Part of a small language model's weights: 734M tokens.
Each number is 128 + 32 x the weight over its row's rms, rounded and kept within 0 to 255. Layers, rows and columns count from 0. The size above them is the row's rms in percent of the matrix's.

# layer 5 MLP down (transposed), 2048x768, rms 0.0844, rows 1836-1859, columns 480-575
size [104 100  96  89  92  95  97 101 110  87  98 103 102 111  96 101  95  95  99 101 116 112 105  96]
[[118 171  81 119 121 107  85 107 122  82 119 140  82 160 159 136  72 147 122 176  92 147 125  93 219 159  56 133 159 148 144 156 181 195 111 176 117  94 136  76 134  81  95 125 104  99  79 126 109 136  61 144 181 101 158 104 103  84 135 136  90  85 176 161 169 169  95 135 162 134  97 113 149 105  66  71 136 155 127 178 119 110 111 140 111 124 166 150 100 113 149  70 168  96  98  98]
 [107  61 108  69 120 131 116 104 167 128 102 129 165  87 179 148 170 148  75 160 146 135 102 108  84 151 136 166 139 131 103  95 175  74  38  63 147  76 201 156 145 130 134 152  87  91 148 127  85 116 121 119 159 115 180 161 137 105 141 131 129 140 136 129  94 134 154  88 185 170 149 153 131 142 149 141 124  96 122 102 133  91 124 112 169 104  64  94  83 125 151 142 140 116 162  98]
 [181 149 102  95 109 151  86 176  92  90 130 156  86 135 123 120 144 131 138 132 125  75 101 134  92 148 141 135 170 157  95 132  75 164 123 114 103 157  74 129 135  78 174 105 103 153 118 157 163 164 113 115 154 143  95 139 142 111 125 104 146 156 130 167 134 119 142 121 150 101 150 149 140 134 103 208 176  92  71 134 116 102 153 177 174 126 171 109 107 149 163 117 150 139 174 187]
 [124 118 173  83 118  89 102 117  99 135 122 139 117 117 179 132 132 124 124  85  86 146 171 130 136 130 146  85 113 101 175 174 152 102 135  73 120  88 144 127 172 104  95  86 108 124 130 125 148 117  99 111 129 111 150 189 102 169 130 148 108 119 100 171  48  63 161 104 126  95 136 120 102 126 141  98 125 119 144 129 144 147  48 156 121 135 109  98  66  88 175 119  65 120 174 141]
 [151 112 114 110 116 165 139  86  83 120 119 110 179 130 133 110 120 112 127 108 108 159 147 109 131  96 121 178 184 167 123 166 156 118 114 165  72 148 134 118 160 112 129 110 121  74  96 203 138  96  91  75 116 142 119 143 107 136 142 155 120 131 171 136 128 153 100 128 103 106 149  86 158 146 139 139 143 185 109  98 109  82 124 124 183 154 176 159 126  39 115 114 144  84 165 121]
 [140  99 102 102 111  62 146 158 129  95 105 142 140 102 164 129 105 106 127  87 167  74 156 131 141 114 111 135  93 121 140 122 140 107 199 105 113  94  93 124 119 151 130 138 131 180 110 135 117 148 115 117 130 163 146 131 109 166 124 225 144 155 135 122  94 162  91 111 164 120 114 160  31  33 167 133 129 114  89 106 145 128 147  95 105 168 183 171 171 150 116 118  48 109 111 188]
 [135 141  91 148 155 116  74 120 127 117 146 212 142 120  86 181 132  64 109  94 122  94 152 105 121 138  94 138 153 140 131  97  65 181 151  95 137 156  98 156 125 146  86 190 192 139 139 144 160 120 146 126 114 143 104 116 140 159 184 119 102 203 109  92 175 126  44 119 148  72 145 155 187 127 108 147 158 120 160 125 125 125 162 129 182 104 164 155 145  49  79 130 129 118 130  71]
 [139 148 139 127  97 123  53 108 149 112 135  76 160 160 130 144 142 115 138  63  84 174 149 151  96 119 108 133 131 116 151 179 122 104 144 145 130 130  87 151 170 161 176 119 124 121  96 155 128 133 210 126 127  93  95 116 111 103  82 147  75 167 136 134 146  94 214 103 123 174 149 108 134 106 103 142  95  42 153 135 156 165  40 114 140 111  88 137 136 112  88  89 146 144 118 128]
 [ 91 120 153  83 139 138 108 136 100 109 128 125 145 144 126 135  83 132 189 149 156 124 171  71 140  89 170 146 168 139  57 144 110 136  91  62 136 152 132 119 229  99 142 130 111 150 174 103 127 212  86  59 153  92 167 115 150 197  76 144 116 161 128 125 160 120 148 121 144 137 104 135 114 129 119 137  78  93 131  56  63 107 117 155 107 159 141 143 118 120 167 203 156 152  88 155]
 [112 184 133 125 186  92 104 160 168 146  26 115 157 138  70 126  96 156 170  86  98 148 170 137 132  99 149 114 113 134 170 137  50 182 119 111  66 135  73 142 124 168 116 183 129 138  98 119 122 131 111  75 161 131 171 191 134 118  81 155 124 186 161  80 125 145 132 171 116 123 173 198 167 113 118 162 139 156 152 122 141 133  95 175 142 156 150 187 185 129 111  99 148 116  93 143]
 [116 122  51  76 121 195 147 175 119 175 165  63 132 211 106  86 177 149 138 158  99 146 189 163 160  99 175 174 110 152 111 173 154 151 128 146 147 100 119 164  57 170  83 119 152 115 111 178 157 154 142 121 138 159  84  95  86  98 141 134 104 125 191 107 137  86 120 148 162 150 105 114 147 136 125 140 103 193 129 113 161 162 178 113 131 112 158  98 152 129 200  45 156 143 156  74]
 [174 158 152 104 159 129 143 159 155 138 108 126 136 174 137 113 169 152 136 182  92 103 118 145 111 152 128 121 124 104 121 157 118  73 140 159 162 171 123  88 159 126  90 146 141 196 120 142  89 126 131  96  81 152 104 140 138 138 119 147  86 182 112 167  98 133  78 190 143  71 127 131 179 146 161 145 134 140 109 120 132 169 155 113 152 138 113  93 109 148 147 100 136 142 137 164]
 [115  91 161 189  76 102 126  92 107 135  92 127 129 118 152 181 138  99 105 100 133 118 112 123 136 108 119  97  89 111 126 180  97 122 125 141 168  89  56 151 142 169 129 150  98 133 134 111 100 161 114 119 104  95 168  84  88 188 112 109 114 112 168 124 157 163 113 168 174 113  70 138 136 109  94  70  96 165 133 127 117 121 128  80 144  96 129 146 104 146 134 128 126 121 118  88]
 [102 115 171 109  96 164 167 158  96 150 156 143 143 117 125 107 116 115 155  96 135 118 152 156 159 137 123 143 107  54 118 169 150 136  33 179 150  73 159 121 135 165 125 100 113 107 117  70 217 105 180 125 124 118  58  92 132 115 100 144  98 106  21 178 112 147 124 107  71 156  66 120  90 174 123 137 173 117 188 157 105 137  91 146 108 116 109 196 165 193 126 137 129 108 136  82]
 [ 88 149 130 118  89 114 153 148 173 123  85 131 102 161 159 115  70 177 112 101 124  91 179 103 122  76  86  79 140  78 139 125 164 137  96 126  85 163  76 164 111 107 108 104 124  77 143 114 127 131 125 125 135 166 114 137  63 129 136 126 107  32 131 115 121 102 126 166 130 131 105 116 143 127 151 162 151 142  82 140 114 124 119 165 106 163 133 177 137 157  88 145 101 130 101 122]
 [152 104 162  92 147  90  79 122 126 118 120 115 114 177 136 111 129 192 146  80 170 128 140 120 156  88 151 175  92 121 100 145 123 118 121 155  88  93 139  91 153 119 183 118 130 105  80 121 101 196 125 140 101  73  97 139 116 166 121  79 114 154 170 153 120 109 175  98  56 191 117  99 196  45 121 136 138 131 112 157 137 110 123 103 107 194 100 133  81 180 107 131 105 105 123 185]
 [163 100 135  78 128 131  97 119 123  82  78 166 138 166 139 122 140 122 108 124  88 105 161 207 152 137 192  92 144  86 105  97 150 107 135  58 108 172 155 103 140 138 177 154 137 131  34 150 124  93 131 120  91  91  85 110 106 153  92  36 145 138  96 197 155 164 122 102  87 108 175 108 138 163 140 124 140 114 195 108 147 121 145 120  97 118  70 117 157  99 102 115 128 158 179 153]
 [131 164 148  98 116 111 111 150 135 103 174 194 121  78 131 119 126  95 145 135 146 159  86 101 111 146  78  97 112 128 128 115  92 200 165 149 115 126  90 121 149 105 127 143 120 133  70 185  99 105 147 103 110  86 104 119 128 144 164 131 161 137  67 147 114 106 184  89 160  36  83 128 122 155 152 121 125 139 128 192 145 181  84 161 149 158 104 172 120 150  91 182  57 106 116  93]
 [121 145 123 122 147 140 129 156 170  90 208 119 140 196 142 158 136 146 149  81 136 158 156  90 126 110  94 137 132 134 115 125 129  99 158 216  96  98 155 118  98  98 137 177  92 128 105 109  82 133  85  77 119 132 134 131 175  69 132 136 123 125 116 107 186  69 154 131 111 168 134  52 167 107 187 111  42 132  84 133 151 140 108 173 133 132  65 160 174 152 184  95 103  94 125 157]
 [126 121 170 150  66  78 173  98  95  91 114 119 144 123 154 155 132 139 169 159 137  95 193 180 116  95  82 122 146 106  73 159 137 136  74  61  86 108 123 126 157 101 117 155 182 195 160 163 106 146 182 144 192 111 126 144 129 137 133  79 101 133 105 167 122 115 114 135 130 146 128 165 111 193 120 141  96 112 118 143 111  62 143 208 147 134  74 150 109 116 133 136 101 119 122 115]
 [150 198  88 150 118  87  96 111 119 157 128 141 121 111 113 110 160  93 121 114 100 141 132  78 117  68 146 136 202 125 123  86  94 122 163 111  83 183 167 131 175 137 115 137  89 117  98  74 174 136 122 134  80 119 145 153 140  73 136 135 120 100 130 156 100 125 134 148 101  85  86 115  92 125  42 144 123  91 152 156 126 170 139 157  61 145  87  82 131 135 136 136  52 133 180 140]
 [ 88 185  82 155 128  46 110 120  80 128  65 172 130 165 134 105 100  84 148 181 134 129 170 127 178  31 164 125 106 134 134 116 151 100 100  64 102 109 112 142  31 111 129 113  93 136  96 145 114 145 137 150  96 165  62 103 181 120 160 137  97 110 132 154 139  45 142 111 109 223  81 131 114 177 165 117 155 103  96 118 123 168 112  74  88 153  98  71 116 158 149 163  95 121  89  91]
 [120 122 116  50 142  72 201 186 121 160 126 108 138 175  89 209 171  94 193 122  60 118 152 103  81 115 110 109 109 155 125 116 130  90 163 143 150  85 117 139 131 120 102 111 149  85 107 190 133  95 136 135  66 132 132 100 178 191 122 135 218 198 155 160 105 155 105 132 174 126  97 133 101 184  84 118 174 151 135 123 226 111 138 129 165 136 140  91 137 145 127 131 107  90 206 208]
 [172 152 136 114 151 100 156 159  90 128 148 120  79 163  95 135 128 113  48 110 142 122 117 115 126 163 198  90 130 166 178  82 132 124 111 136 158  97 120 104 135 109 124 118 134 150 157  97 181 166 122 130  97 132 171 157  63 117 168 137 148  75 137 125 162 199  88 133 145 164 124  50 113 110 129 141 120  41 138 125  79  60 189 103 120 164 178 105 119  80 136 166 169 148 134  68]]
# layer 5 MLP gate, 2048x768, rms 0.0819, rows 1837-1860, columns 480-575
size [ 99  95  96 100 107  94 102 110  90 101  92 101  97 100 120  99  97 106 103 107 113 110  97  97]
[[122 108  93 115 107 134  91 106 190  89 149 161 117  83 205 148 134 152 165  80 139 159 156  91 119 124 149 118 144 214 135 102 106 152 182 110 165 106 120 201 125  98  99 170 129 178  80 132 130 112 148  86 147  90 135 123  93 118 126  98 183 179 112 151 170  92 112 112 116 185 143 147 114  99  54 131 126 139  72 167 123 140 103 119 162 101 125 123 124 104 116 112 142 128 132 105]
 [165 114  91 104 169  66 132 119 163 155 112 170 148  67  99 178 100 132 103  87  86 167 126 119 129 116 111 139 122 133  92 185 168 172 101 106 115  65 114 149 124 125 121 113 100 137 121 108 146 119 199 100 181 107 107 139 167 101 172 153 155  78  93  97 206  83 117 129 100 207 147 107  74  94 151 135  96  65 140 153 163  99  65  84 152 110 176 110 106  63  95 126  37  70 177 192]
 [106 165 123 120 139 212 172  68 118 139 152  93  81 126 115  92 139  89 114 142 142  78 120 111  89 149 100 202 137  59 119 108 122 172 131 161 118 125 155 161 107 122 119 130 145 131  79 102 149 144  96 136 117 166 201 139 132 142 147 131 119 158 113 155  98 131 172 101 112 124 123 118 123 139  97 125  82 115 115 193 128 164  64 161  80 103  96 121 120 127 166 114 106 119  83 174]
 [118  93 135 140 136  60  98 164 123  83 142 116  99 126 150 122 131 142 174 104 152 129  86 116 123 164 117 125  90 160 119  79 182 106 109  95 112  76 120 135 118 146  91 120 123 136 181 123 111 179 225 168 151 104 128 131 178  91 159 168  86 155 114  41 215  93 154 134 169 195 111 123 137 136 118 134 176  63 145  95 183 161  77 180 150 109 108 165  81  61 114  84 123 162 191 126]
 [112  94 160  90 128  65 112  97 154 108 134 139 191  70 128 133 102 164 140 148 111 113 131 111 171 117  45 196 111 154  48 163 121  91 114 112 152 144 159  90 150 139  92 156 123 163  65 107  66 157 107 119 115 128 194  76 150 106 148 183 146  93 120  89  59 151 147 112 137  77 139  95 150 133  39 170 162 100 124  64 148 149 125 149 136 126 129  83 133 118  61  97  85 150 120 152]
 [ 72  44  78 121 109 140  96 134 139 132 119 186 134  94 139 165 101 161 187 136 142 110 119 166 118 176 120  95 161 125 139 136  43 114 102  87  60 126 136 148 113 142 172 155 144  84  98 115 155 148 128  79 112  93 127 141 142 131 143 124 137 161 174 142 115 161  93  92 147 102  76 117 121  76 156 101 127 169 101 173  98 155 124 177 137 219  78  84 125  83 102 144 176 192  82 139]
 [143 110 156  96 177  88 106 159 101 125 176  65 128 158 137 130 137 104 141 135  93 114 102 151 138  94 131 145 138 136 170 132 213 169 115  93 150 107 162 136 100 100  80 178 108 150 171 152 147 172  68 161 185  91 127 164  99 143 126 131 166  89 184 123 153  86  92 137  82 166 177 108 162 121 189 131 179 120 110  87 174 191 106 132 108 140  99  56  90 133 124 101  95 141 130 118]
 [130 112 114 154  71 113 121  94 168 132 162 125  78 123 121 109 120 184 129 136 122 146 179 120  47 151 130 153  79 159 185 124 163  77 147 164 171 119 181 135 150 125 120 177 137 140 134 147 141 155  97 156  85  61 158 136 114 115 112 144  88 163 173 133 161 134 122 100 101 159 126 163 130  79 133 198 128 136 151 122 129 113  67 121  81 135 150 114 139  85  84  93  78 120 125  84]
 [118 124 136 139 125 137  76 129 136 132 106  95 150 139  62 149  80 130 127 151  84 140 156 135 159  53 123 119 155 141 209 113  95 113 118 140  80  95 138 140  82 136  90 174 115  94 157 109 146 165 127 102  91 188 132 161 149 103 145  98 147 130 165 115 133 182 131 137 147 177 180 146  95 142 139 124  86 144 161 141 176  65 122 131 123 163 162 154 170 125 132 156 118 105 120 109]
 [150  88 158 135 133 105 142 160 202 134 177 128 165 125 120 142 137 162 195 134 140 133 172 110  93 119  91  89 161 135  80 171 178 184 123 194 179 156 154 141  90 137 107 140 130 134  49  95 120 103 103 147 142  92 121 168 144 143 197 157 156 170 102 112 156 180 103 154 169  96 156 158 156 118 195 107  94 137 138 121 192 128  95 169  78 123 114  31 151 107 147 138 138 117 128 145]
 [ 54 123  81 133 166  92 109 131 127 147 175 160  95  85  95 115 116 149 191 133 199 156 158 126 146 140 112 107 135 100 150 127 137 188  93  98 110 125 133 123 152 115  87 155 162  89 185 115 141 159 168 150 167 170 158 115  80  99 199 178 161  75 166 162 111 141 161 114 151 116 160 131 113 118 195  95 204 138 165 117 113 163 166 168 137 100 105 153 103 134 129 173 101 142 162  63]
 [191 174 129 137  85 147 139 109 136  90 137 133 123 131  98 107 119 155 168 118 135 113 158 141 171 123 161 152 154 108 140 121  65 158 138 123 102 139 212 136 140  62 116 129 142 101 112 148 125 186  94  92  96 172 140 134 137 134 137 135 158 181 141 220 151 116 120 128 172 139 134 136 147 132 190 126  93 112 103 150  94 121  88 157 148 131 118 166 114 151 102  66  91 150 157 123]
 [147 139 141 137 108 121 138 133 129  86 200 128 129 149  72 112 103  82 156 164  95 168 132  97  99 164 171 155 127 146 171  95 116 127 130 132 186 166 157 150 114  96 132 181 160 110 113 151 129 166 138  99 116 143 115 133 139 153 144 168 190 124 151 173 120  88 181  92 132 139 140  92 118 175 158  69 123 139 141  94  97 144  83  90 149  98  80  84  79 103 103 146 136 127 120  97]
 [ 98 183 161 130 115 110 162 102 136 161  55 149 130 121 179 146  97 136 186  56 101 165 100 155 130 139  92 111 130  85  85 151 145 166  73 124 189 115 136 153  72 144 104 151 103 168 131 145  88 164 189 150  66 118 161 123  77 116 100 161 130 166 145 104 137 137 136 129 109  96 122 118  80 145 100 111 187 118  82 154 117 110  91  89 154  69 200 131 161 137 138 132 122 142  97 104]
 [ 78 147  98  83 161 163 117  77 155 130 177  85 187 141 131 123 195 169 146 125 161 144  96 141 157 144 148 111 186  82  80 169 168  85 115 143 130 121 126 145 140 109 147 100  94 111  48 140 144 175 140 171 158  96 124 130 122  97 170 148 121  96 153  86 103 103 114  85 121 145 118 136  90 131 131 181 149  98 131 153 161 117 153 143 129 115 153 135  92 126 180 123 131 133 158 109]
 [148 130 103  65 109 141 125 152 176  93 157 161 108 107 142 169 153 111  74  98 110 121 149 113 141 110 181 105 146 159  74 160  92 111 129  89 177 176 139 194 126 122 139 109 113  96 141 144  68 173 156  79 151  83 125 156 107 132 136  85 102 113 123  84 172 199 155 114  96 158 125 131 129  98 166 131 117 129 152 127 140 122  55 117 106 155 145 139 135  90 158 132  79 136 179  90]
 [117 147 104 174  79 139 136 150 151 122 140 127 113 109  66 141 135  65 110  95 171 174  67 100 131 114 111 141 138 145 110  43 126 135  79 153 146  66 184 125 122 172 149  65 124 154 101 147  87  78  96 125  83 121 110  99 104 151 129 115 177 134 129 103 160 124 143  69  89  96 141 138 119  97 181 158 110  91  84 165 101 192 155 175 143 107 148 129 104 123 206 111 116 143  93 185]
 [154  54 138 143 175 145 153  97  74  84 153  92 105 127  66 126 129  90 160 177 101 108 163 111 153 160 125  76 165  98 131 159 157  71 114  96 110 167 127 191 164  51  89 131 116 193 173 171 148 121 111 153 151 134 121 124 147 186 142 114 109 137 125 145 184 114 138  65 140 143 122 114 120 100 103 109 138 138  89 132 117 104 113 140  53 152 102 152 114 120 123 118 117 123 106 150]
 [ 94 129 129 125  96 157 158 156  83 136 100 183 125 127 169 150 148 152 142 100 168 151 163 154 108 131 130 110 117 123 170 168 212  87 100 141 111  84 143  95 155 106 158  86 167 125  92  89 100 141  81 134 131 118 149 151 114 119 108 121 150 111 167  74 145 140 164  95 158 134  68 119 147 144 146 212 142  84 171 107  89 144 102 146  90 149 150 109 153  84 140 157 127 144 155 108]
 [107 108 173  46  75 108  56  93  91 108 130 103 112 133 116 173 148 124 121 107 103 128 105 123 106 133 118  89 154 110 160 102 139 171 117 107  95 165 135  79 149 110 192 138 129 120 106 157 135 154 135 121 117 108 127 122 117 131 148 128 137 161 181 127 146  64 130 162 103 130 132 125 164 116 123 126 154 121 153 192 165  51  86 106  72  97 131 140 176 137 118 181  90 197 102 143]
 [152 141  91  82 156 147 172 141 168 155 154  92 126  88 127 184 100 168 144 120 109 147 151 164 163 133 129 163 114  84  50 159 176 168 172 135 121 114  97 127 160 126 107 185 131 100 105 138  98 112 112 185 112 134 106 194 118 156  86  83 108 123 116  85 134 151  93 194 174  90 149 112  87 108 120 168 110 182 137  99 107 106 135 108 146 155 158 176 121 187 123 129  85 112 126  59]
 [152 126 136 154 178 103  57 124 163 154  89  91 153  70 147 142 130 122 130  78 143 110  89 158 135 154  94 127 136 123 145  63 103  93 154 199 123  97 169 159 128 162 130 147 147 132 125 131 152 176 124 135  52 132  93  45 100  97 151 195 168 164 138 109  69 205 175 148 123  94 128 152 151 121 151 143 152 130 132 140 129 199 125 155 120 139 126 131  92 112  85 105  58 122 100  41]
 [135  85 141  80  41  92 141 118 184  54 152 192 144 145 130 168 156 144 180 116 130 120 108  91 102 141 143 132 118 158 164 127 175  67 151 106  80 163 134  77 140 113 169  58 107 165 163 124 112  76 156 139 153 150  96  90 125  87  47 117 103 145 160 152 106  86 133 118 181 130  98 146 146  83  42 128 138 132 173 173 127 169 103 120 173 155 118 119 178 121 108  74 113  99 125 184]
 [111 152  95 170 204 132 120 194 173 142 115 170 134 143 126  77 131 170 191 143 147 164 109 109 123 134 142 144 120  55 160 155 188 155 189 133 123 141 115 156 151 162 195 181 122 108 186 128 136 138 103 140  95 127 104 178 144 115 116 139  75  76 150 123 121 144 180 135 135  94 106 194 193 135 106 111 107 181 127 151 167 136  88 123  46 142 163 170 100 194 112 129 103  88 108 140]]
# layer 5 MLP up, 2048x768, rms 0.0863, rows 1837-1860, columns 480-575
size [107  96  93  98 104  96 100 109  90  99  91 100  91 100 120 101  88 106 103 112 106 101 100 105]
[[136 156 135 111 136 127 153 120 121 108 134 153  86 218  98 122 141 101 182 155 165 119 156 117 135  74 192  83  90 117  96  78  62  71  99  72 120 147 100 208 114 127 127 101  96 129 147 132 148  85 110  87 126 163 133 131 124 126 113 123 113 141 144 150 105 160  50  84  71 160 134 102  93 115  84 146  78 144 147 125 163 148 112 119 130 143 143 102 117 135 107 103 161  77 155 141]
 [ 44  76  89 174 142 129  72 111 127 121 130 162 181 164 109 142 165  91 136  91 130 112 135  99  34  68  67 164  91 195 100 177 189 120 135 122 180 152 134 158  95 140  80  71  85  88 112 112  94 129 125 222 138 102 117  67 156 184 129 128 154 166 141  90 191  99 111 112  77 158 129 131 152 115  98 140 119 102  86 117 132 107 102 150 130 101 114 107 127 106 118 152 175 191 126 171]
 [117  84 137 171 131 128 115 148 114  80  99 146 116 114 122 118 103 131 113  88 123 129 144  75 150 151  91 160 146 131 133  88  81 125 178  62 129  87  53 168 152 168 132  99  79  88 102 108 109 125 149 100 108 188 148 154 125 125 154 175 136 153 129 137 153 106  85 147 121 159 166 132 103 114 182  93  89 117  97  70 139 109 133 112 124 118 154 117 145  85 104 130 145 130 126 126]
 [182  48 109 117  96  94  61 124 134 150 145 147 115 213 142 110 158 139 119  98 133 112  95 123 137 111 139 139 171 139  95 177 128 133 170 120  92 119 144 117 138 184 165 132 207 127 145 134 180 142 136 139 210 129  97 149 146 171 123  83 108 185 117 130 125  95 122 108 100 139 106  91 187 160 110 115  44 129 142 121 185 134 111 142 136  95 136 145 119 108 132 114 166  95 165 153]
 [151 121 103 146 122 138 116 125 101 115 114  81 181  46  98 133 108  85 139  82 129 132 171 121 115 198 107  58 121 133 181 149  71 128  93  90 150 111 146 150 134 161 178  83 167  91 110  74 124 134 125  65 125  90 159 154 137 102  99  41  84 129 136  85 123 116 151 127 134 138 146 165  93 183 125 170  94 155 147 107 118 108 117 133  99 109  41  74 108 141 114 123 129 136 132 121]
 [ 79  55 139  91 119 140 121 188 128 123 127 116 140 145 114 140  88  79 110 154  71 104 106 150  95 167 133  92 106 166 140 190 139 113 129  97 152 142 118 163 107 100 125  74 156 162 142 112 120 164 129 166 159 151  97 105 115 133 114 143 130 150 167 131  94 135 104 168 132 149 153 171 100  99  96 127  60 101 119  99 177 145 195 140 136 142 127 141  99 106 129 154 168 105 127 115]
 [125 153 163 123 115 129 120 151 185 149 192 136 140 128 109 122 141 155 132 181 100 140  72 106 139 151 124 105 114  90 137 150 123 160 136 130 203 130  99 153 122 126 149 124 101 156 151 142 136  95 104 129 150 131 111 143 170  89 202 136 138 121  54 163 182 124 146 106 156 206 147 116 165 178 122 110 141 114 199 118 142  80  92 132 143 184 118 110 175  92 107 108 105 155  78 132]
 [163  98 139 152 174 141 108 115 132 139 161  87  99 106  73 141 103 106 120  73 133  98 204  79 160 128 152 114  76 153 138 117 165 104  79 114 139 153 113 154 125 179 177  94 174 157 134 144 110 130 165 127 130  99 165 104 135 172 133  58 169 122 111 105  45 122 141 131 143  92 133 162 123 127  50 163 122 104 115 124 100 104 117 143  75 163 122 110 122 185 165  88  78 157 146 143]
 [ 48 163 115 106 132 129 148  54 125 144 154 119  91 185 112 111 159 118 122 130 119  94 132 156 205 115  86 167  53 108 106 136 156 121 127 178 127 120 126 154 132  93 142 131 143 167 130 124 132 120  83 165  78  83 177  79 120  88 129 123 135 152 155  60  79 129  91 120  72 100 163 106 107 154 110  64 128 189 105 141 146 114 110 137 110  92 108 141  81 179 126 164 102 134 132 120]
 [ 82 155  71 150 124 156 164  74 173 145 179  87 198 163 154 113 149  99 186 185 138 198  84 188 117 151 162 171 121 131 135  57 104 126 144  67  73 106 119 134 176 112 121 128 165  49 142 128 121 144 117 116 157 149 118 143 141 145 177 165 112 127  84 171 143 110  91  86 134 155 119  66  86 138 134 170 149 116 173  88  85 172 153  84 153 184 103 107 119 126 137 139 116 160  47 131]
 [127 125 108 117 108 172 206 149 124 190 143 111 195 154 145 162 107 120  48 189  49 133 155  81 110 130 164 118 137 109  83 117 100  49 126 130 147 120 161 130 123 150 111 124  74 177  87 156  69 109 109 113 118 124 162 115 125 157 104  74 121 178  69  99 135  91 128 136  90  71 179 168  95  89 113 176 111 195  96 123 137  86 137 135 134 159 122 140 154 150 127 120 193 135 138 156]
 [134 134 178 118 154 110 142  89 113 124 144 106 122  85 143 154 122  82 149 128 150 152 111  97 115 163 135 124 146 117 137  99  76  76 107 132 189 134  88  89 114 158 162 106 107 165 154 107 121  80 112 195 124  86 141  91 144 110  96 100 152 159 146 133 142 138 110 105 118 129 163  69  74 115  81 121 117 122  80 106 152 175 102  47  74 108 124 155 142 147 125 157 129 147 188 106]
 [121 144 170 198 168 120 129 143 140 164  66 152 139 126 121 135 125 160 119 107 157 134 173 141  96  67 154  98 107  79  96 115 164  93 151  66  59  85  79 129 145 153 111 172 101 182 168 130 125 117 134 128 127 167 132 140  38 144 157 127 124 154 138 145  59 170 175 178 101  40  85 114 122 133 131 154 159 103 101 183 153 181 156 127  74 112 157 137 124 168 165 132 124 157 105 104]
 [101 121  78 102  85 156 142 189 112  55 165 137 153 123 107 123 146 127 153 143 176 116 105 151 138 152 115 138 108 128 115  12 117 153 118 117 160 103 175 111  87  98 131 112 190 166  96 151  91 156 135 155 189 147 136 146 213 123 162 111 169 157 113 107 121 194 164 191 160 120 181 179 195 129  88  98  98 153  79 130 141 127  99 122 139  96 163  68 155 142 138 121 149 142 111 171]
 [112  99 145  97 184  80 162 133 157 145 188  99  64  97 104 100 123 165 134 135 160 117 161 185 136 109  85 112 100 138 144 102 121  40 142  90 150 122  81 179 138 159 152  86 126 122 172  65 109 181  92 134  98 100 139 188 144 188 152  93  73 135  85 117 115  85  87 231 139 154 151 103 115 111 175  97  87 152  83 119 130 169 110 141 138 111  71 151 100 136  64 103  80 101  97 147]
 [118 128 121 113 121  91  77  56  92 128 129  90  84  90 127 146 126  98 115 107 141 129  85 131  56 117 169 122 202 111 117 145  88 138 184 105  97 173 121  86  99 186 168 111 148 132 125 185 161 130 167  98 148 175 143  71 155 126  58 105 149 115 100 118 113  96 136 161 143  95 124 134 174  93 188 141 120  89 136 179  80 117 102  93 153 133 136  87 113 159 120  88 152 140 176 138]
 [132 139 149 200 102 110 114 152 107 156 110 123 117 186 178 131 179 123 129 139 113 157 103  96 115 169  86 141  78 163 158 115 195 132 148 102 132 199 155  91 132 168 180 155 127  75 128 112 116 154 122 154 137 133  99 128 154 125 157 101 124 121 177  88 118 123 121  94 193 142 100 142 157 157 138 116 143 140 123  81 160 113 156 139 139 125 100 128 161 131 120  67 121  89  75  96]
 [114 127 148 111 178 121 126 119  39 124 169 147 113 134 189 155  91 125 126 156 107 117 149 102  88 167  95 178 201 101  96 164 158 143 205 139 126 158 112 132 114  93 130 155 140 116 107 115 115 145 125  99 111 123 123 173 108 154 105 120 176 134  78 102 179 134 104  89 107 159 156 109 110 132  96 101 187  82  86 166  67 104 135 105  96 135 109 158  97 155 122 133  85 159 145 154]
 [141 204 137 120 129 128 121 113 113 123  99 155  85 128  89 112  65  95 162 149 103 144 115 154 116 142 133  99  82 136 183 116 110 136 157  94  97 103 137  74 186 123 133 181 164 132 127 138  95  89 171 115 199 110 157 103 142 102 117 109  91  99 112 101 113 123  91 147 132 159 196  97 190  36 140 111 153  66 164  87 111 110 124 107 129 129 136 107 178 119 192 120  96 153  82 142]
 [119 160  67 103 138 116 111 143 145 176 122 116 173 146 108 106 149 121 119 143  98 116 152 182  74 207  95  70 180 128 103 132 123  67 108 119 134 112 127 150 162 151 160 124 104 164 206 138  96 146 126 139 150 136 101 163 141 168  95 113 159 124 126 145 135 182  79 171 173 114 129 111 148 126 140 112  49 173 157 108 118 131 136 177 119 102 142 176  89 157  59 135 144  44 125 150]
 [114 124 140 147 100 136 126  94 149 132 171 177 154 121  60  86 148  90 149 161 152 113 107 136 131 133 134 162 146  98 131 143 175 146 180 176 123 125 139 143 103 142 134 118  88 158 168 123 132 144  96 122 180 138 162 121 146 146 161 124 137 185 158 129 133  86 159 144 188 121 137 145 150 166 131 109 142  83 157 132 124 123 145 117 104 117 133 115 119  98 172 102  61 126 142 141]
 [129 135 135 140 137 156  87 145 153 169 125 101 117 122  97 115 122 120 171 208  63  88 134 103 126 120 174 130 143  73 100 125 115 115 164 106 130 155 159 161 118  77 128 130  97 173 131 140 102 158 138 154  76 123 139 111 126 144 111 136 160 134 137 172 120 147 124 146 139 135  88 186 162 144 129 127 139  77 228 105 168 168 100  95 111 129 102 113 153 130 109 163 160 121 157 173]
 [130 105 129  95 135 151 196  87 128 147 116 133 126 109 137  93 101 148 177 123 124 159 146 126 106 130 165  91 117  65 109 113 193 130 123 147 112 102 121 110 163 122 105 157 124 173 103 124 132 184 154 125  97 228 158 152  91 119 107 139 105  99 154 106 170  70 174 120 167 178  90  76 116 130 123 136 141 134 112  94  89  93 143 121 120 119 110 167 140  84 147 129  84 113 126 119]
 [146 106 152 117 173 153  83 136 129 136 137 153 169 108 116 107 143 177 177 120 122 214 152 137 136 112 110 111 175 158  25 153 158 136 161 185 167 141 131 163 137  85  79 136 104 123 117  45 100 166  52 116  97 114  98 115 155 145  94 117 116 104 147 154  85 100 149  91 160 188 158 126 120 146 124 104 160 169 126 133 123 180 116 199  75 155  69 123 133  98 158 126 148  66 156 128]]